python train.py --num_hidden_layers=12 --norm="layernorm" --rope_fraction=0.75 --qk_norm=false --attn_scale=0.177 --init_std_o=0.0 --init_std_down=0.0 --optimizer="muon" --beta1=0.93 --schedule="wsd" --decay_fraction=0.582 --max_seq_len=256 --doc_mask=false --max_steps=5510 --dataset="wikipedia_en"
Each number is 500 + 50 x the weight over its row's rms, rounded and kept within 0 to 999. Layers, rows and columns count from 0. Numbers have three digits each. The size before them is the row's rms in percent of the matrix's.

# up: layer 8 MLP up, 768x192, rms 0.159, rows 86-185, columns 64-127
# down: layer 8 MLP down (transposed), 768x192, rms 0.0856, rows 86-185, columns 64-127
up86 095:449526409459458568515469462511512433502531438348530508516516482499526528575499512426545465461490569473428523533479455525476601553484538445545558507533618432385612480489534478465594499506395591
down86 101:453520464484539502543539470507437447562547398563486425485418512505459475447464597591484434480408486578513507533493576462486420478546510550503437504494419427428444425553514486569465436520561539
up87 106:557435522454542439499483445432455400486595519464472446600477544541547479427466503513452523557475502409485554537525545469542503463452490411477574465485542500475372553601473516518450503594591508
down87 103:542527520484506543420477444415426602438515523596404553488491540429508580583491452579531635509526502568492532459456514499501489436525475525395449545515512501478556470530476531516449534490539489
up88 103:423532573513531527513455493550565487495512513502530557588483546417505610478488488622487584511461479481466538517488433514508581583431466447508418497482453532495465544500510533601495400427525394
down88 109:477524495504490502557529477498488486549440541492511455492422461569509460537542508458578453487524504496522481459492577442436399506561523579387508469520447509536569475435567465414450566529370535
up89 098:467500510458406475467396524439553534466481495560514474532571429621492507530552472449549492415532452573581357435423541523537528485433589455500438478454577547421534501547516477524571489617464480
down89 096:459497514547524511561462420494569405473451512522609618440540522466449449513605424503516547559546525500542490529479509443507527474530512540435476450437492566617586458596512421466458523539534525
up90 098:545429501465428545476491521519453370507485482536532517462475447505572438425498525468492461449445418478432401470429532496537502502443455528567527462512563563408530471504459517555424487449497564
down90 093:425493476543444467529514394427459473584470577528532510510533489443556583443502510512476486553499408509452496521533416479520513475523494427436493484452452495469497546464423462491542489561499456
up91 110:518520527478483489432490560475505470532478436475451445548423454506544544557527469461573486545487508449477439450491468489480441504550458519469486441441501463562570440537526464509549532440456433
down91 115:439572534482522503507513522483538501498462498459469529400542442423494450620395461467537506584401552467604462404502469497485435544596517560381486450538469490485530464502549505494545506481533552
up92 098:528426493540471526496479452467452484470511445536451466528503424467527485553482528589590539497533543462483571561561563462490485636447467465487487488469543475566440496476468472558545556617479470
down92 101:566453477501420528440364520565519485586547455417502474524416461486504506467481501532515512535458480550544539483514466448488469444537442555484453474506448480416551469486567563534564548618418463
up93 103:547488388509473547538537553446503496544525452462529634605445417513393461557487476538456504502582575504467439442533472514492460497490580407511506470477505508459543529515457372537490535504548412
down93 095:380491478545416429490431481479492570495513557502624460495498501531589519440449532485469579481522464617501516564486500473483403458470460401526509444476498514538448498559541420481494380528407511
up94 093:489640474559482536473478501562549465578493400453562583464478537533481544570418483484479522498515502603531472544493464549515440528487498485421502607528562602568567511423540563530508573533553551
down94 093:549503547572457474502527432554513475516485512499462507520571446567468502466611530432459473439504541485567592445534544450471511495544394480495466420521464525453534473489507419535451443455469544
up95 101:575578505553531472525469488433512509439482534506615465541452419444467539524476499571470603401605474425495490442465464485602433513488507563554508441536497504516490500593497477498467538497491393
down95 096:468535539533470468418569456608468500439490490530502519467466489440516548489546444401479535508452493562530419533455520465476458476515543485525532549472452459533513422556554490589594537475556541
up96 104:447468534407473545600460469532507459513521488515470545483450422491511490549507566536472324423504499518479513461495530445512493476507491432481585533475595516532552527622420484445448534440459443
down96 105:460525482482561546514493586470402474535533543473506509473515466440426469484437473432492483482465429493549573506522460508476572469450457468481456546515417494523496463576531498524513503370414504
up97 101:476556453458548563423466470510493451454477462606437536567539453440491378596495544566571517540438489552553536482541449489524422499379518508528579591499574551484531498495525569452488557469527423
down97 105:526433541456431581557576465558480550431499534509517474538531475375458460531403505511517495481556471448409558566486536568541561464524408503511456451539486505517502480463519538490630472506469459
up98 091:541534485505474479592537398450471513542582465543552518537515450447460477564529500549534445443484538510501517474501504441554526555505431479454562426456406490520496462600504579593503487542502558
down98 098:416514480510504518500477512462606430449471504453554497487473542549477493413483487478392488455499491500518546482437576458504424430487566467482439496502544446579500616462564479459534493456553417
up99 106:522569516538473449477570484458527474506474469514573463429519492463503582462557539553587543541481567610531420508454554527464505476449464547593434561499483550473550509484526531528496596503500455
down99 108:502507584499546551598509557470594523484522454600553522455538488569445511572524514530583566483477519486474456486505565523500467559516478509507496580476453531594427519492501533421394525464389486
up100 109:482548505511448497447580436425462514463493438482398418431415467445535470541396554534461503457434466548398545497561474521595462550554458489513494487491617517475570497531401547528439543516576479
down100 100:509559476599420554396551466504418471534515509561465481454573584474506494447479504493538501400449592462534478505530421523511500468524504499443534457456493529653489435460414523510503424506428446
up101 106:422593591501403487532508394501543454473381444504497509571428529620454489538547491549623475446484513540509505492449510481525423497371497583540465549478504572439562522519516425505525535586479516
down101 099:547492527492512568523446508464458520463543575465493489483508431539528480515465453466576488497542561455434526573576516439510545518508556472463456502497566480499489450506393644522477443504641409
up102 107:403525487491477586435527486487488455568524416500516481513475514498493484502508483417501555475464514411517479559483502521516531460548529488445588517523522471488575485550508553421597464534521555
down102 105:550541521476423492437446437488564513560508520463503461530493485594557423520537524486548478529483519388533436435562529521533477517570538585556477499444481483455521457504475546481512521514435474
up103 094:501504517571597496424466506420482432441497508508519532483446558465469605536444476444609515491565497493522399455465521520483546476502495524489438481418519562452539481573476528515476504400540523
down103 100:465482519430532492441494562515536561535499531538545486538541538436569443540465491598604522540438528430490442501537489425457467614483521508521485545534512535553574515475459586524407394478490447
up104 100:543460468483509502471492446526423427463543497517512527524541469414428475503473472513542571406477444533486563420408515608470484460509488477540409519475456427511552502435437462456559548592580413
down104 095:419518464522477482559520506483406470429592567594559476582511502407474524404389455539476522492499524449455514530527521475463557552495480498463499460423447375499497520462465534584456521499548493
up105 102:387534499546587493450451481530551535478585444597605529544447456523475517525525479479503401563474565503390512514476543484408525493508478500492492552591566524508564576504548458461475421636426552
down105 096:532552476383529534408546575584544549429510519407443487478471484381583464404407469506505493380540433531501535501435552581566573552605498470462485485484493505524431500477420566595528485443526539
up106 091:564529488517545508498554552511513430472496472610485465499555530440476456531503537557491359458478463486508516373356609514497497532503597536506509545464434529519444420478547515536475522511523539
down106 084:435474458588528481503525531458472526532526573461516531481502483444460606452468470405503504495445531522548533650555588506498458598448408494518463506416494504455413509497424504581527437492516523
up107 087:504447462484419498504463456525544497422496477515465520524416515599518537540462571459587495470514476563466525576552425487474489605532606512550453549547465518575574596519558515526441475510491546
down107 088:472481505583533487505478567424486495563552412481542541508546473476467576430516502493422562462525504545556505572387513536529535529437469514481479500393505387504565538537516534471499572475455427
up108 095:500455551549522514566405587474622491518512417478496526524499470455487428492503509470478474526490417451521591510555460505490483516493500511515518507416531540436546497483562460419493477554527544
down108 096:548442524427497467429482516490501483483506432452629436579481461476462543444517505525474582472402541605354587520476461508500499514513498535486556522515513494539537519518519510441509561439506588
up109 102:498471435516422489510575426590470506554575417476427542516482444557513518551468513469448467620445518523465372564570496527521495550467462485451444475522543585506524519569521482445512502475552474
down109 102:518447634465532506471478453512521550508556558575504485472551503492440386527479534455521526447500541539532506473410499572475523501432469446406442499513442512475446567451542450467541471503505513
up110 106:562530488474560462474605449539483497465504545484459522556468505425494580484552462521568568534545495478497424521532428506460448488482557401480422541534458489600505542533488485475492494592446549
down110 100:530525546474462452533518493479467513373476466544435534484477437498558598511540537439526503496522460499469459499520523489588487572571531462476455518533611610541503490461488429385513538541531509
up111 099:392566473506436526471457562452589523574492460463597547618461481410531472533563512528469508555441548510451536499549480487404491479501467478557456410434520523488492479545489457506441527427529440
down111 089:557531507479405455493589374516445514560470423519533513522515556490508533570524446470493432486446465588525407560548536519501524525470492457530530547555550492471513555493446427459592541372580475
up112 099:385604542557479552495501355448520575466492580491477511559479546598471511455542500469474400503456458539552425489500515536574494467527531468468390504547450562402538512562507526437499552570507528
down112 122:500481469566522469530521620464490523464407563491546515564545437477517514444548485506501570428556566475451597486495502460428554561502520486552511410423529530581433494467508502542499521452531496
up113 096:520451517473559480634576504461479407541472563646405527499595504533429482450457643476463557452462494418544497539488519514420482474536437496489460586463498471503575505527524570461531506472492525
down113 104:489509462465499547368415565495540576505506539431527516497556509558560510561524390498538408492539512549391553504506429370556496496484514559487529517559468537509477541525499445495411510499518572
up114 102:492510525499522565367511541449523535550567480463519447495608547492494444403581517535476506463445536517474504408462472455496548434507535495497493511510555459468536410536553449490490474617546547
down114 101:588517526487501502527494484391540551521361541485605420530516457555499638558495497528466505532410471574424490537519450521501481569485490519532471458507488400539525465579536447486508531571513439
up115 095:504522477429503506522505552475522562537580473531490506470457471546621568523483556543478528518503457460487421414455448551442505431510484558480564490530437530483545554531588476490520493518527418
down115 088:597467435561502394517495406495482525477559510448597488505578473489454521518482468457387587460460519463491440594598545524494493398505493516488446542565475460520504447530441524470487583558497545
up116 099:456499451524559456458529483571610481518568536481524499562453482481614532545505532425624490444486389578478579471576476478527574436462439478442507556428520567571475625563559553430406563517427514
down116 104:467664518446496459488501531483478527554412523480523483533444467454463414584520411527512516488481436537466537596435458544504430606599499472480514529505441512504506476458553546507576500598427451
up117 093:508537415595452505407568474462559569485401599479433601523495511445586512441545498529543441561446489477512510505543563475584507536575494528502447414538616434466526417497463502515556414528416416
down117 091:446474499512442476530558612496471468535535399549451448595455557499509521543537530531519569581429504453501524446418492507487584514509550421506602453561527420610491484423540578504530470517483493
up118 102:447414522561512413483488503455450520478491504460402514516467523493518500427497607501529481443471464483507405486421531501490522490448528482531584548562533510538559482466482511542476476569581487
down118 098:552490525551530432474517455536547397487515443547429492537520500489588555465515527528562515486528444551470481378444500413453537518554478442522508526465460456553444530500567506505428430461548467
up119 094:558401591527463478433473426469481556454451521463450477501533481484478566506424485560505485483508453504522466372495439427546499600403457563548448563446404438490484550567590513543532437533471521
down119 098:554527506485514485639530453613427452424499585613466543479516468526470420405556490429505476431469469518462529501607509466543542529488481505510618450416571496447491525556478492520557470463449534
up120 104:508501519474491501449600446468586471484544439451514487460554446469522536574477452531525515454508420423554489519544472560494442387525532450531533497484490531521438506454547554567531569559538504
down120 102:439449535586574453566563475508484629511518519429562476549494517481531480494564517476450544529434527503497472447451444533494389503504516553387402444487539539501510488428541505473529438501618492
up121 097:491619459548564530478508530348593431553552484460436513498559491581467584492587474499501397414519582421493548449492486493587466487483542480506422485458413474548530446500475541457527470539615472
down121 103:483522412482396505536481514510459511520458515658488489489488480458577454486454553596402511486433489459555514497511461519488578530454508548518509444495476519375556548500531584558544473566513527
up122 101:540515488427594545493525539377527403373496558504429457521477475564506503484538586474526476430463505493424540476456520453523438496509481477523417514581512458458668458508521513528565465485538491
down122 102:528440516429584564525478519452587556382521505531497517500506529497592427475573566506424531506536566503574524436535409518477532522496583501436529504484404449420552579452428553428602480445445508
up123 093:441482475498528417544519570483521394514479448503503503502481505550463530470451683484505535449455542463514512441521473463483445519495451574545480445504512493555540515483539494496480487384550462
down123 099:519520494520487481581494497442481512541540428439518426568489486497551537637463526538475482507487487509573520506529505453441587475576515493521591423503542441443431450445530451537513568463481603
up124 092:488508512443561571478466460466529470513430519494511652523476488639585432503403488436524541452486489469404445494546513466521530502577503516519573534462453548494428402451566433497517519444515527
down124 091:574428452583457526506490468511530440587515425534467498528581509494449564459580407502504506448507426486475368474395591526471551547524504436527454400405465491508435527548528494482573489495454464
up125 098:442390526471489523552470474500584553508508546439529520476462500552551488545512523518474450486524579515496461583443530519479454522415445507512453501450543511410535590475427477677589499574474429
down125 094:426527426476501530528492556492600437528489537470517509511480535453440524487555558497440520564470455490525497538503505547415448455479467556485451539450528436511556521414502486627473534506504539
up126 096:533512561385440458479501478466509538519451444505555424455383442503517454498582469446581482563451459502483537521440537478532486481499564531527550458463548433463531583488541497500491504575453591
down126 091:527522539433526557583495602509517479495480476476513554501501511511481451467473416487503447503638506530518488525457424489447470561561507597478551536471421499474610516400522528487638474521467538
up127 090:392447483402482437465472469492551540563501457416499582535430537648548513531478539493482439500519480514523518538605524600401525488525439523624549416518481495423485476488376465570495546536498383
down127 094:584464579439516527445532479508534522550518565476458433551404466499474424398493517554471575503413524516517473489434560506501544349521533446472518582430539461584544480504459563604507531447523400
up128 104:514474427542521446463554517502528448473593520598508494425519469478598542549495495480594502567461573507513385551467508495497485620483502353475510507464515510476525493516490410589518487539454572
down128 107:464551531500488540458511491520523553467562598526558493483532491465495504580455460591470587550454507531497522517508489621529539549394425444478535491475412494468536462524560461531539477461436501
up129 096:475500546561452413599560414437491520460568492501554514520552521463516601509535532502452446526447524468403463563488433515535447486400583463573568448543473607486566464467430485557525419557460523
down129 100:456536502587495424495479502493506407429460466555471548502534515536507397439538593507515437464541438551496460445550506521479510550582439621512455514490402441515608517455448477576476540566471421
up130 089:520503541479489532480501587509610546568494528529447458464488471523562475453503455516577615431532528567439537516529530492601554479503533460539487578455512550551479503557624443514460471448478549
down130 101:408457558518424458583560401430504539469492508535441522524479551494370461575541561640484448481501463518523602610496527554412497500548507492397557450481517498380517587477444476572509482550467494
up131 090:556538524463578557588516546469458345480512483420549469430537470514493520500468502550509485484485445411477424483513523523521506457530500482475444487566415542510487503450603471485494431586489477
down131 099:437488463524605488508555536439496518571599517486419427473508526563554494556423539456440544481503367511481550457544542528512525555505526562553487549489456544451516534524508443503517605467432439
up132 099:479469535551500555512453514447479519490516529509620518498450606501650528494505438423511495569429457550464505550492457442502396455494529503486607543544556488421556469524485500436444482527491402
down132 099:520520575422463511504542501512513548566458553506461460629536504478453430429506500499537500434585479486518497481532472544530482527357402542548497517551506467480415505435474453529431466434508484
up133 103:536458426513614418386530439480494415477500481542549519500518398470484588423545537483587489594486404541528464450523487498576585533508456507543507476430509578462426458445505501510514506501459477
down133 095:400495543436529480506463474531488516412559584535575449409485459501534496465391493506523500417513525457444525585507572525480518387584466492528524586522517421525542413501560465552437492485503521
up134 101:570437398449546494508505514560505433503548470528469563517408491502453503491412493570566400607415493549476505428449567555534500453518547426471462544474482566480501435493457499542558556576591536
down134 100:468533499448472488425538536425491551569561524463621607463537559480474541504547543532441547513522426538527487526509409531442435509552516472491564480493442428575535482548484554542492544439452485
up135 096:466552485542492422491446531434522461535520419502508522541530531570558440500435478474539423483449526553465492528475514558517537408444473538496381443538498516535433425426452576513483534535497444
down135 100:454487408477466605452478541535534520526393576520552470484505490535452573498629461511531512471532442544462492492480465448474539519569477603466514416484513472513560609535497463521461509487390538
up136 103:468515459469497519511515628511471398515519475570467585462542454517527413495522354496455503489405518566472419523474539543437426405455424511545547523386495535469478530557458469400501510523501449
down136 096:474493481544459467552540485511554472608561432424473452514494519479518569490482517433478514515561501490453548549452475572463450530579480552435492486475406589485435461427456552363471577522541545
up137 107:494480454475477553480559442529470488431474453423446568573544467449491513460528519490502490419470526486548493454501486511413509481563480519526506555522555477619533446517502473587563496538574412
down137 125:600516563516515421469465569509585480557532521514561501477461528448507565496538468437527547529507460500512593494534488458557455606481510487450500463482423493404517569469478470391420543431476485
up138 091:543490512492470556570456526540477513569419448519487502568445496481529549450506527545442447438446469506496506502470454425456449436384460413634608514583595542486509498559554411419583465497491569
down138 092:499432504435455520473531394432387535498586580539649577489544526506410425530437496560548486537432585493453460557507510555427455475595547528430468562447516413577554497426484559497375479531457443
up139 105:461496515474504561492427552466447541625503485593528526507466479571503431497429490501539475440454473472477481467579560511609552595549572498440505457501554523540554525493551457420589433505573399
down139 103:527510575533573545462478429512496515490489626494467507494526524519464439487508445507473439453476613586482441469501531577571442511470482498458536557515507498463493474374498482500612453460519379
up140 097:519509532465582468555542500470529498454571541527571453531497574488515527534458557466543487528556648546517523518488429501487422557428450539478568503506463569497531461464409494493462571494464486
down140 104:503558475492444454524465458541487473489478582439468570533461435482464438585508539485470585584490463399437537453500562479551570452515516443497428465580494472498604521550467500442488517437621456
up141 104:529458520533542492466585442486449477512552531523479373596438471458492561516497510524664446440455522577422425495496503522509574466512497529511447630489491426468555502581459454401549436487533530
down141 103:509517598459427627498455481592461540564472484456555467610495443478511461563428456401554522461560442450566500459440474480490569486534455540519384585528494495545466404483505571475433459547532462
up142 100:493539479511491479439521489485489529538493444555527512507423535550461530414539492479514531485382516487627504480498536500565463520435462446530512491429586453459586530475496431520525520452612497
down142 101:477431434416496453490560464455532436419564529471544578419551465478425430416514500452524503549460490539447490520520437518591470535519567540529526441427431548509635501525491478583473553554399550
up143 105:474496416522514601437463495555516532399567448564517578460493508506464399472501544497540501362496443514494424520462497535509473431391438440567515464520465479489517493579470474504520523521452464
down143 107:562490542569502494519568485476466602501532559432454546518515425448530485639469486486509506447522544454405499497512501485533563490563584463424461605446511528525375515487507496575498406525489503
up144 104:473496495500571396482505466607577541442563500466511411547430419483608486517525583451539494537412492532538436444568525516456497495517517494486389508518464521532515500468579560521448558482496377
down144 115:522586505553561498489572535542464499507583528423503520501457450511506425431499539517513421480556447560494545455451478562439454486545579519517446534508508604449348541465456456497544493445521467
up145 106:526497483559423558436525494441471511476510363501472516547504584590528470547482419593522488624453510485586531585424499505523484471501450440445444482553523610516461529471479615503499516527515618
down145 105:462426511469583540496498452582526497544552469514539502455443533452494570454495475536503512410522504542518575534409475542445444525531505453457538494475569429548490492460532605528497495545451537
up146 102:508462477482534552480548508416548448623560465574501602500496490611499523512449480559490510486509420483472482513515456442497514514522515491495516432510550486429577474441557482447557515492456458
down146 100:441562404501464423448510508570502488526446480501439532540488546515494493420540548455507465434496470442512488439567511623517524462552476598529451475649560520422601466440489460548457463523460555
up147 098:478419507525571604554475489460551434438514519474513447519450510436485511560527570546497495445524436523410454473530463534503551424470498471470474464545485587449524540519452481505497543518602489
down147 100:471532406446474517521413562456476475519418547548514575530523459485484493454471426481510463502469503460570616491508461560468426548529492537507566507471474544489600466559559493440555536491383545
up148 096:559537460483387436567404471451495503461561556439511524493456489473456589542416544577520560413451514618552597500477581486548511428399509568487572456514552550523489464436505487475515522463503486
down148 102:399532473460567524528506428550448557544403468548436507545508573442513404474503403516472517513509509484411528370574532448493557532522441470602487507544417477498557532537448516488460418553534438
up149 103:508422503494616564327452510454535517432502577555562494462499467542422447465542538482541562483591514435513342508446539474473627415417477519437518492511497544482481476512460450499424500485454483
down149 099:532515493532507464503511568489477545494463498541493519473511484435522556532464509437492561480420465616487479532399435540505615633487533458537438506416458572523443476457498522556445585449487518
up150 098:492417528503521430454584396450527400413455378496546460549483546539445510453446456545598557501453486466491462494422476429519513491514459451536485563478425555558479472540421422520489518444532512
down150 093:546412492450436424494435520526453550406515531476529459486575518438502599482502450542566526444463497517512449508511578503430521458573501483524467552453475450502459527464548425546534557543520590
up151 101:423520553525498426531521498522499511422485431498502521497494626501487452426544566573529478482528484500498591523553496439500499491588529484472432502386450523460525499536470481423448491472589539
down151 101:475529540609519509450554527396592513476472573500516452453576475504453484557409513525496487547477559449411494480455527490525448591508530447488566411572522472475545544564497505521520533523529490
up152 105:410448502534481517506593570433526417506517500500446469503464479512507621527446620433575435515481501463421462547506436449536475608562482486533526482471594486447459475515519485440465559521502525
down152 101:459530535451498641447475455489485442520479563481415509562460574498479542393600434577426483535617537474563416485471455556515482497490523417542525542465499461465574446479521450501624470531479505
up153 100:439538434465479596521405445485504514570503389484552512468463470429500515495504529521586495467391508397519516528504474487546481541487522484467433508513526582468468476582488532534547502626524513
down153 095:604467508462462511462486458476442492532428662519490496509523451466502526489427495527467537537524444574613529524554535518482514571468559551540517491518524495528600547476550536524516388422465507
up154 102:496530501479501535562542425462575461416469437531571494540544485485523461475445406517490536437505439480476555561458517563539515484460493441448434552563417575558553535489449554418532680540494502
down154 100:585431519520489434364497435537491511528473459462515482559545527480445534451522520537464572505505592543524449476526518463435492585503430457543558530494573557493447396408472370438444435479543493
up155 095:483399539575516455632572539552562484540410508506538458434518516418591542544588489504529528489470434416456599486582453488472601538485464536497445535494504527505523468485560476426521445413554456
down155 102:498524457440506552544453458457472442595554476480489510541452556540470475424452415459432546476521444518572368538382564554513506503578471382503551541566495509425404544543519535506488540507529516
up156 095:535508531501679499555557446492646453412516539509498536496539455448522537493488511569514481456624553530499504546485520459559491535501515534419483420577535594545490493449500482483455482508434514
down156 121:461539434495432534408470537435417436566498457458492523519472559610540406574519521502436473489353460440536481437473498514500510459478524501546436552475471450477529523544460611599423396483638457
up157 098:461493553464486550521570518500485462516460463479593474464451431418494618546422516470467602479533500520595557478436550501503515520493414442572489510531537542482436553485388486503409454489467519
down157 103:526488489476517473502502435480504653464487462593477573478524537538429544494534556568589472534544539524484489461526450546514447506574537447350461511528524475534502552460485516440535536483422562
up158 101:571478448602447534469495513514535474533448576539482463455539435536579543428457529493495493500401438484504486477444431472519460507473500509491487505520501478507428565523587507427456603520471508
down158 097:522486492509506501504509489522437454510403468497514413529410456537494472626575501375459526437505482470552568445386524541495498494504499551574553416561590530506440542387516543543467488525549498
up159 107:416554499472531469543536473537528506542428471517478549613476570449439393534477457502621522535429425440538476439535495476545497512523440584515502517518477431434504529465557508450517525578506644
down159 108:393552497528456535478488564515492498543464521495440560460491486544554509515499431439601545538440508499587552349499484566533414522415545530551507424480502477529502449472521469472513501488536540
up160 099:493492453412517546519601460519464395541574504481469453519435536430513455498390525519485424554517512511503403589465505493462457505531465531504471605525489525416489450621444399565463488500468450
down160 099:499569443499470526601549525598555438453472492590534483587508516519457508484603488554532508456551487540508572557498469496495554408457579353439460491446449443488496423509459562478497489523454496
up161 101:455470453568425483517524462450503600479435436449506532493580538491493508545548424460400530573512586405500455520481417480559422453405434489529518467551472460470503476443588508625469478490523446
down161 099:550494492478407523517489504471504465489540591472505360461443455604499555482533463399529494482496542478506452432495549525581487478531537562490493526520495456522487482460531528537467467427452587
up162 101:430545524522509392445460489354460495485509541496454478513525560479457470454505524548490514495470516412592500459452517521563558537489463463494530561475557555478528484476512473458494437544493549
down162 095:505377576507588515436410502503437547479471574561493603541590501518507465569543436563512604571505584519426523537491494462462545496436493538447508462499447555420468520462485553610459371427463474
up163 103:452432426486525540545544484453489469513498434502605551576514441522393507399406448563524583531559464451511451462395513489546548541596530487487525525463485449519517506608481460509473487585516512
down163 096:551589500477505470477458535450547554485489537466546504456558526492497511478416416472540555492505533535493531380536496487486465534528497589337486569559510468439485457582522467590423591499481517
up164 099:526499416512520455539595587410510488548424501472451440508525514346526577529455475510470431471448506488556470550458548593478476501524473411534446538615549562444453482484454527479457570491544484
down164 092:366544515456522501568351406607534576435496399514486564570518461525502470483502516564588466531565440503468455473558532496485518553515533418489432531472475449502557514553461476466540521439389569
up165 096:505577401472511467432563443496595518579556481535493446540492448420542527549484519594522521458472540517571419553442470467498488577407590367434445538389460510548542593480503474453548523422545580
down165 099:424430475432442479494501539446432504488465494447459443516643565519546448486481492309501584428608502588529582489444468523481401533544481493491475528521425503515538535520435518541593524494447468
up166 109:428492503585506518467433467492445546504424430542619545456490455447541506472507537420491524491531582468421519459474440518507514405465459491479492393436459540448535489573527481507526513525442546
down166 101:412527478531584502518445471489438402454571439466314529528528524433397497490542441462467526552463473496597493504402534567524509523575418510481514510472432438461465486572508487406572518463584449
up167 113:420491434540554449535487472531469534618583505527622574508471408415551493541487493530505486518512489485577527527449585541438516607436475423490461453549434489548445397583482526462467473523397484
down167 108:469485452540591453480445519394495478549544521573551482592490526465444463470478521524562443523501521528581554566355557528432502425450540489440500520402396577431428450560509607505595495463527492
up168 106:505502495396536393475495577406579507505588534460374533600496439498558538441542536489490506512494449461517527530545458536546442555512495484524423563443541461495560565511535504562492481599521383
down168 099:470541517477458471551553584519348461506643577575478481439427566502467544515453528444489520424465481592584522505487561508466471431484509522460510479420523479469425570634533521564505517413513484
up169 098:461476573521529554509507465500482598422464539548522519483460437451492436492486485619566441503520491517531479491477505463473598483596503512454552463498564454410495401512485495442500511468566480
down169 098:437541498500458481432416446512485473558556460438516418499515535495594549535479569475458575470454560482519405421473565520569441570467497493608522417475510526542420551564508440604437437497530448
up170 105:497483517567573438470677465440528466518532542415522525459478500496451494549506393535481512518458537507547619456438442480612411539529510428467471486612424476474595481573463526502613485549555418
down170 102:503427475581454479501573502471589505499527469595545355558457503545426447533516486466593597538500466509369537576536547386482551486458540539475550473577517495474562458458484460492513532499561535
up171 100:545504450504517488545497494454567489447526557537456514466444543424604481511542423505466529527464485497487438453477499400460459508474472413474590510451481490483471534518502495515403536534470496
down171 096:433436469387490479459530499612431437431438477542467603535584605499464499539549520476469554424589496518559557490487476594528510520488463559414479574508404535448465545458506426492413473486487504
up172 107:421532496452501460559498524491458419459490491436416470549421526463567527518618461543482428521473516471524504485479445505515520475501482494492609484513545538507534560535492576498565522505509487
down172 099:498491541500391377538531522576430413390566584468451445445548418542495442496491565494510468480506483486542535455474583454487562419448571533501502606535474458425500495598440485525473539492457462
up173 097:454540509444547544526530438451463499511466484503481404510499356467522405606523542472494517491463525468548507485501552528453472646601439650494511487520486591404492544464661555445547441502453483
down173 095:520485446556573516504485577508522530436621441489464569587460533575538474483579504588536554405463503557456462577398533549437511426407543468469475472613493438488448495515443586543561520524453501
up174 097:474561541437450493534498583567505426610597591553582495488511486472577506544487493447502539470463473461482482443560475504559562551524512458479581566515560521493549495530534465524490541554535486
down174 094:575474553545548543479481528531490505518413437539518457569428491472473530474566513529466506500514588502483485430509536544553491481571579519485511605477540469565519477503463494481426466524516496
up175 108:552461437505460595445446512504439436494449552529514493447524549460472528477475519641451463463469526492379506487509478533502477489403492429547496550600534498434589498536514486491584430532532570
down175 114:529459593442445506494585526481474534545597514446527532487399422492513470528509455547569454534425592512573412481502536486512493523534531516510503490568443517571469507516447439510460598448549422
up176 098:482536573481547571484534542553487456603489460524457555565523469503509471477478400521464484540478459545518459436455601525580473495458417510474461529488541547560427486488562461554466498579452507
down176 096:509500538547534462468581530549471524560459528546557458546505473465482485439479523545523486471453511534453528510614502536483515492512448509521579478524452447519558478612461504545446524526474484
up177 107:527548546536525479507535434437578478491513494501493583541368489476505566526459594465447398474595469472539516437390473484579518491473565507501501506516483564502558568590484507506471604570480542
down177 135:589503595456474608422537443554537536489579532505428550556385487547482501556464499503477433530498495430564414477468584431556550459453531483544444501518489538422542637581479511508517500508474518
up178 102:538512498470525520468501585549493467416557411522525576509487489464621509541440518481587469492479598462438468389470377443496369437480561446565487551507504437474536474456534519506564551498432465
down178 094:519536477516542449517504431533431512429477490416502486378524492538533562520485464489486508481536393481498515421582528453582532495497517486460489542448512557566551548389507477487536526473431467
up179 098:500500490475442539511416506479477533502529420452464505541475510399447476490470471462636601501564488533448411560489505477636550505524491498508444534515547552521508555484552474532554574507477478
down179 108:485433576490504564527558457491441488444537543516557549453547596486539449514515594560404445449546543468504549526489349572479394533410566552460538493473506476458558490547504457499472453437490431
up180 106:485424577398500484496532526542494528547562443393518500414485431433450529558496445431478413577556471469512498490544544499516454497418600400570563377510545494521480502487524561505504569572545512
down180 103:433454545489556534525598609521440526495487550515532475532472564538520495482534464510486489547463548464561460572499547521503448533477554421421422444543542530503452500530443458559548379482441516
up181 093:484426474417528573551597460472531525471523528456533521470472559546491547544477420533502506451425420428500459548436496442421478479485519418423484450566509457457514536575573431511449450552492466
down181 095:435579555608534466559537609442509552471453563485490513516502499502467451534494472424595480518515407559479492497493463481551587528516510488510433514524504578552447472526473442472511570484501567
up182 104:482491543533527465431521499541488525459438476522536446365466512460542544556507534408456467478401407602565473555452437472600550488501475523529541518537366471579478459480441521425447605596508539
down182 101:412575451517428506466446551584484488537531485390485502452478543455460614519572522480521468501467442574551491539575458483545472492427494541534494493541481517570612533537429510501529455581478609
up183 104:521568505595601447525431536556441577526488434485516429535518583589535517567474466575535526575554496470456452464599456481543545549369425448458481494493585537474444482542600492394594544489447515
down183 099:472519489526494499470499492416519490414560575480498515493554521562463460519458523461500444521582435552449550493596529561525408410536499524500459448468566512478544459491538490394515458426442563
up184 103:484489564505507467357518524476508560490565481499386458506430500498570596500522550578512514504533551559487508531541483560457511483452498429604556468561483503465511580460461497610437522556569572
down184 099:445507492429483546556586455562493534502481467546519446386542505524532397562550517498486515560536485458565537510496489508475466526468471415529454568516416482532480463480554555481453488513541553
up185 106:460464498538408487561456541521526475500501486428489565616496569450548542529568564493391441476546583452413526431430567527479516437385485485538492439469593487542488475496521479529568421619475470
down185 109:599558447383510543489433475562483486450503473461523565467560545526601480453531567436549503421521541462504459513557631619502537560505482489555557504526404505529512507409543508425514503491507516